Part of a small language model's weights.
Size: MLP 512 SwiGLU, vocabulary 4959.
Each number is 500 + 40 x the weight over its row's rms, rounded and kept within 0 to 999. Layers, rows and columns count from 0. Numbers have three digits each. The size before them is the row's rms in percent of the matrix's.

# layer 3 attention output (transposed), 192x192, rms 0.158, rows 49-63,112-127,176-191, columns 128-191
114:542541555521387547477550490588583459543540556535525563482517471559428461461565511466478559513504499504479545489601510392503510460480462536534545504485494540507476519502412564483452447460502526
118:501520578425466447511578503529534455507582503505511541515456484524533450494544535528493564524458531523516481551507496469532515497502486492427418487475517561430511462514460478532479519470407538
108:520437489467462538421537465480529488498462478595514525459482587506498488506533548529541529515443525532509507495497490479417424529423493417466599491451533547502555569459508508499453496510554495
110:481449548483491543562508564473488501444485506594498566521472459532526513491496510521494453536528505509523514485532519520466456458477496489480505505458463500454495506541464473385497494436514556
111:517499557521514498440541513493426480551496544503541514467503420480498558487474500477495469428479517526497514408484499567513516531536455533430469511477533510529493433509526558527445453496520447
112:443516530486544455487532486530538573500494486616511558572566501508536569467485486495516483469494515491461502529517506534495489548506583502505482497464497466551479429518529529495511495483551529
114:509532410534513509456499440560543478466479426527494522539463466500507483553497467480416533476535420516471459496475483537521537457520487464497502479514551420480505538514455479492496562512560525
100:478534549505490431534496470505537498510508500442577449546517492440540483592492536525494535426442484483459497428445534528459443493545523486539523513507447505529487483505595526501516513490503558
112:456467515498524533498547523541492548504523541458545507465402473525508519511539475478535445429443498522502533560473579568504502414546508454542519542529493495486457457447527491532502527466471540
112:554500469491513527486507456515443485506559516497507483530613537553480557405468505541495524455463535519458456458474558484505565481461510464487485528443539505444521577456494490465537451436468530
106:473541465507512452427418506534506456484508503496518509474585454508503571394529591513448442503489552520502395487516506466438543523480456549490473507542549539512477454419477464503527458434538482
111:483494469507542470530514543449451475520506406456485527488528507447485484539487508470516548445524571503543486478496486507540497526485504530517522483493396519511517503492583564479507501506453564
106:493535580535602520567482442531478505500535511537543512535511475519511435521517541511502560493463476550475449486504526500508439506531537441506514558520424543555537555471591545560513431485487483
109:475454492502522520466509464474515402412529485486485479502505480471466476530521481436469455412490512470527509446499503461529550508558475413602492492496479463527444460549517510433501504446524485
110:536428497504489458522459447536427435490475537509519464498542502531424474492539464480557482494489483481478528529506511467532477483491512447517557472466504500470478501519544494538562492512524558
081:551484499487493518476479506555510519494468549542501489487466471507500509436503605521415604503450489536549522533501501486577537442498480513542504510566533519503502487519511558470627466527466555
083:480461440486516549531483521492496522514508526501528498453491518558497542567542453521525532478527526494525468444468511498518555478516481474478466516513463449456521507501501482466500516464441434
091:547529556444477525546506440451475537519494487525453576451540474427466473457406525463540512510478455519493495524466573537426586539460511476535480456529520518515496524510516563531546503478455493
098:495553444575484478537467502557453483496428434431460487502520449510497517475513530503447542530507503470521500601504493455553550545518500501529417451549411463508535447477460471536527507512486495
092:453474522538524463406424434535534450495538508481493504542530573459498479451565530512498523474524535480480538566544473482519386532503501442544502471514520480584415457463467496522447479556510523
081:528459441514518520492518500514511527525569450482547473502558539556541525463559482488545590501513482541514491546527488489441467524453578529590540536517475496454509502491498425492532566451438504
084:569410590577451560432430450453493496519490509536485462460491536475518474462460534472529528506450503506569527535542488471565446530501536448534533523534489550557520566495439467505568545514423495
075:489423524501490516556514530524479561507455501498508450486531507501473529487564474510496479443501595484484508385485507517459468471461483538534458501473476563536558451539530483525466376517576478
097:525483510443499604479515468524427483526471471425464452416497456495496446567513446431553551553545529495528502536467562466481497543490472437445503522492506486470477490489451454530493505523564502
085:592577519546497534449497453507529488523486465611505477485553490510474494487384485507516469577435454456484553521516412505485387485404549523487494519472486465524568503524494500492476550419552476
086:429543537468480491498464545575537496486564472512437502485418515471493466502546487517527495478489457525512524485574485522506492526510548553506485491580446476567476499551491529504567428543527480
095:566479427430424503544495459563533512535560541553529457520529525475525477481515439500520518478506447504483538499497509601508548532528504486498531482511540538522435489504490502480526506562486525
080:521478497520468535531481499584500515513465545477510447532421480571525534517490481471484433583464493491467528440529464518531506508478490546495513481574591434494553546511523521489553467442540509
094:530499410470437447552478519494496486580542517487505481464566518398570549493478495538550461478472517485541521508444539468473496420488519473502467465493557540504432501544462478484494524551448468
104:510535595542483464481487503578468470489461527556456546500562509516458512528506484582473499464548536475521580557517524508549466515497484489485507543442556511431609560498542480463447537551532504
088:546508497470484491430493520388625576482524463457456478484460514475464471501509478534539507510513451472548523544482558412503517521486449492433437556445528463519507458521500550507520501509526491
096:434492547462514514591488524501433463478507514488512539508514486516560461556465460494484481497475505489429490492505471486536540540521528475418483470542529491428483493520551492534526616466476445
097:467481452542502525442482530486440486443456466475459466559522601463486505491498507511486473464427511507459499435492537511491479493512518461528532513504489453543514520475497434508538493481455518
099:506443418548576511445442491521556478503435471573519525506453547528497505548501502451529384559548520536523489479539479503535478478453498535532496488483510395546479459472475529491506571405578533
115:526554552486502425607512548520491509473547545513482495515458526517446489506448450479542513414515439512501536437511441509499519458515519527503511570463523438505454507462528531429509483449506544
096:587531414440472481530526425495495490475484444471505496510456530524480453513525478475490476490546541513450469433424533522480539489469498508459524498446506473525553510487500517520519552513504436
096:464465492446513449486478504499552493443432535527432443517510566547531438493483571472471503508508476515519525518450574440542546498518468432474501427462527516550465497400466550456456530536566475
106:472557473564504489523536546490388480549496528457506422492477519534492495532485510554531523605495487508504480460489556456530506440479441501541488505463531474424511477471438532525451471519484501
097:486537513484463452514555497479509483502473567525449540491455502522533471508473513479498527537452435488533519603525490499492508511466532475423536494501524558476485544491441470511439491533477469
107:498521469465424498532449522538470522525472516629511537467451510535508473449529481521530372548432514516401498442484460541497495388454530495516517482561500458550451489518490489531417476527513499
104:489498524433556489499418468481469447489516495453454567529522524525547480534445544533426510499511517502482449494555472526451561565483520555528520450526494470499466507494513486437467423567469463
096:479483507461476515544606526504528468496507547497550468520550503518552564566479527492549504562524548478487513518465464535449484488528522453552525483518453507487566470562485566438475581495412553
095:495493475485535516531558533504465535454463435475416491487520577506432483587519499509462451493476529451506613540561555436508507456484523558505439484457476472550535482530450425516545515481447543
092:567516546603485489467494438436481388485488505525528528476529545487495513429373455516502488487502495571495474546496495548486491558453453462525483501498432482489519532511521554488511547491462442
108:516490537492437551419580565486484543467467454472476461493474495519488530521491461512509529481549522416484557520444487530540480459542435524497508488441517471536511457483520499526481547559527496
093:512533487470509518467541470467559526525526554534504430528526498510534503459508480467542449581587562455384483463447520572478441462468507547453479525486458508522487569512484527531473425527525460
094:509532488472433490466592505450435555524512506538561536497521552416580512541511615497396495556542540559545518494499472528482447510461473569494481567508473537515547540561441531495430544542498497
# layer 3 attention value, 64x192, rms 0.142, rows 49-63, columns 128-191
096:565506544466472492543473430487537544434496496409474492503511494539515445459474550417484455522527496499584491557506467511529514565525472534503477462485513516560559497568533505538449538533538484
099:509542547464509493436477489469460549572523533441517413480538435543518517483504498600528587514486486525424532431518499457467478482480401491507526478516445484454473589488580526518442448556494460
105:407390512510463538454485504504549558499547498418519538483560509503571471568493518540532498495530471510509510567520500485503531496470448491587519489522512508530456476568442491540479537514490472
099:475472529471505511489445532554521500534505529443499464471473469505467501497578510464464499492501479482488543493460525469494542540528482538525496531557420545454530543477460475509484482447507516
101:447550534518457565506477482457475447536528463499559478494478514415454538508504448523530467519477516415445478513519447479511493364492429512475495480469466471471516509537462558472537480437531557
100:510520542470526544566471442488501481447470515431465558463488443547479489502527447506470494496547552507466526468430521532455539539506549466537508516543540547464517475539480483464585515512454521
102:507432497504530525511408487456429484428559536407495427501553505413528543472491510533518489511459524586478487539515476452522479487484538443465456495484464411482491537535524442471454521456488514
102:499480479556572457512472460513443440472541489510554514525470460490489524405579472464506567487556507471579480554591439509512544552565529513473519556471541512490514483486544529445464438514481445
094:537450473578507466478572505490472470446469502549488530467443488495499527489551548511491550468488524459535517440473549481500482505489469518591480563535504590517539591495453501500536515508542479
104:514469522512479519492489507478505479454548482506560516482449459443554413525532438513386483469450478473601535518488494480577527541536467463438450491464502501459441491485506476586485497482560481
107:502470559560490525524526521416508550494565586478497552544450468465527551484508473491548518498543491493574517475458493499479484483513500462512562522505516455529428453530535487487404511464485502
110:433500482509555518501495515567512513544457525548539518472480470487484522532526568582520546564544475464408497514495490519527486477531478469458487590495494482455509498496480431487423479498523569
097:532518419446487481514477485553509440422517487516479521505533480436469457513550549511514470551475533526474440478470531499525554569435482456556492480471528451530527504537511472423515507451507542
101:435460497538517547510496449496480515468457512506540557511494539501469518556496560449513554524453424539519467462505491519511469527466527451497469499522463468457506471481525472521529522483451453
097:472512470486458494439433529514468449448480493448546482524486438493491555494543483566505499458490513470436535532438480515429549474573503502495553388499485450539543467537502404497549489522523543
# layer 3 MLP gate, 512x192, rms 0.156, rows 0-12, columns 128-191
107:501606522534474463422497551524478521507551427476465483466481473548530563524440531463538511447471440489489475539509530527474560569475451445555531441525490537523520525499463490512502500487543510
098:481476608509490410470509464499425541524501468501557543487534542416499510523507488545483441529453454485550455533478455503542522429498538473435448452556516547435494449507429488559455504461443505
106:533598520517509502540506548499519449530480536494405534479449440497491500452542484460511538473566560521543528539516493505485464535451564496516511564517518548467537486523535556440510511468434501
086:476544515580502539566500482496541476476476491451419535477533517432523537457492503460496486524523568509487515543481539590485489461498534547535521562496486478493517505459539527483466492528569488
108:514513492502493481437541456490494512541506521584496509510482457509573488486516547523456440471543497495523530520542547489489500479477479465442412496567543417498499476481468435526569526465563595
109:520516522572491487477436532472503503494411518596486473465477497495476462528544453531479507522552549496545494503451535471535469470413533535540499472462536472470559560522453523521450545552568533
097:493539507457545541477510390440436460506515473483463566442475527482479489531575465474516506502446517556481557519431530506521499553555462496512464570478473516549479505445531508576518560538493478
097:567498481549477520426508532447567464473523526560548515467501443544523543481498436557475535560573476425538497438533476535481479465567418528501514544459506492489514501480447443468451522442545490
092:455464548458482438502509512439454516566518504493514449509464461526510581546529533495531453513508529475524506496443522492510494567451517519404558525572501512536484524480489557501420558495505428
091:482507465488483532530469509540502460546499565445487584507477473504450466517539421556445529487487542488479526492439496562469440510489522490498475604516526516473474509428515465538476478632476512
101:407463521492546499554552455494481558502505511494459453438473408508481494547458443508540513450509436453456613479509539530412481526528500570468419540518538449444493523491510511438503511567528507
095:463512447519495494446447423548549485467439484582541515533525518541429472470500508501497561549476472521495506517458464502510514531438475501496558431525510457538499468436374483504472441546392501
092:462435479508449465511485501570421527551500453478555473469510544434467504437427472511532474486449464435461459481573526487566506491525521527514445535449546504514500554553463528530568510485576502
# layer 3 MLP up, 512x192, rms 0.15, rows 0-12, columns 128-191
107:489522546562505578425496520521459475501466458504534541569442539544509505532414457481551457459469492457440544500455468509486423497454536474497517478489483485510423522530553519550540546467509520
094:477464512429495510492499505468575521508581496481533502463468516533536482554534512482481489486495449526468504507489437545455488436446502473602470506462513477444495468579514450522507543473489490
100:506474504502534560502566571462542473474520476503460475478484545466489550531476501503531470498484485444545511535487505545480550463509524496455531538511411537463465502480517429448503483475475504
093:534492481516485479560458464495421523475507525451493447548496492489478442453527493526497484485476436502506477518490457411501582542502464463446445500456507522510545478562495508557560492510447589
102:493482509470501509544412500510577484456511456444463481463580504444496538505537584477521560502453448521505450473545475526503481528464560559514500474463532507480469518500505483468516539466423447
110:517452484452450487429480467455496457463491540557493467504480504466492546544519486484464470485525587519540514484446496497498483518457471502451574482454518552446548511519530516521498501535495440
098:487584526499526533439548536510590536505561486557531428502490467531522521449414519478470456489493529503584478499566509503560436530555448541525589508476567523484569545470477491467480431499458541
095:506495533525514580393573459473562463467512523541486504472544404504445504481479512464513490470503445534409427541415572486525451531590506440519503490499494423492497532511511541484461495516521485
093:524458528455522484541475444472472570535460541438457440422509478487386570532511537469465472493477492456461457451424573485507456446501455469558459452519461468493434451487487465421477471459577494
092:554462465448464515493519532409468496528512509430597507507570557441489531512518550458416564552542496504575508506508507437503535632563536495539479529536481493528593522499473480466545499519436481
100:486509519523499463518563463434533499540460568430509548479475479495473485500511463553500470512553462436426553505553559495485436444500575478458569519434484502503503463536565573495506533564494524
097:504556497530502479493453494442521482485532502569485495462501474480578462496479545457436491441511500476443485545457495544529476485529540534543501560497502461565542464492473473507488557517504443
092:436474480565537499542487499556478544495546496527517456557572472517462421428464496582524458470481437521438561479449515494480495464447542546505533507488496442487521504540524539520512466516513461
# layer 3 MLP down (transposed), 512x192, rms 0.137, rows 0-11, columns 128-191
099:540451491506462531546459507510475465453454608544540558438562446512449497480580446495497494527426525477535435512500482489489479531505506465437517510584496430557514488505521542458449540493497533
097:547560437534447547431464553513517486508489522463463437518483459582450525556577501527601521512495506450475563541479488488550474520445552537544482495533478557538444581539441474499425480493503541
097:388432484516583536530579477520413577451515401497478535437487498437507503495464501499521447516449461557543513573526497498451467496490506484435503472517418478516465453438518433521541498485493463
089:486515440482490527514524455515553473496464465520500521495493530493427476575522433498567567496499480467530497555411507563532549502539557549550480481460491415592508483535531487471508494491541524
109:487445488502535487550498550469532465472507528513594465533462583463466512431512546532491536476495570493504463538551535482411462519503510489485503482504499519578476526522445461491473561488510468
106:515505514475543484428494511556413460490481473537487442574526543494535564559523447512529534454510507505536497460517494467406508488511533528468539443448497482471476451470454552499512550524490493
100:539488473491514519489447475482539474572523431501533456517486547548492561507529411437503470532539499504472567531549509507495511486529498494524543509553528500502424570543521472508478426506513493
096:508517426450530495522571471421486603497534497482459462460565478561440453490499522524540497553556475543538473506508450450532443543464522519492576463480526483542499471507438485473492527519462492
095:552503485535479460471529476551460510529496484525553556539488517433487510433422451472501504490451486469497529540540496489465469493509423429579405476531466493488524543566530469514462525514568498
101:430465478535523524540495508497589486515501553487507534493499516494498480551586429495416469492564499495493540523474488503421499549532516459508510557467460477490471460509438471408502523530563489
104:526478509527481477486460566505556549486491428513534471443598542529519489478565520534546479497559476490508511463424515452498558515566546463546535495521511571551464535526445518505563407500470511
093:538500500469454474473511492462559593479535432464555490439516502497487475529479497478535472532519556566493473589478534522531509540484481542529482430494545507640537541480499570472456487464522442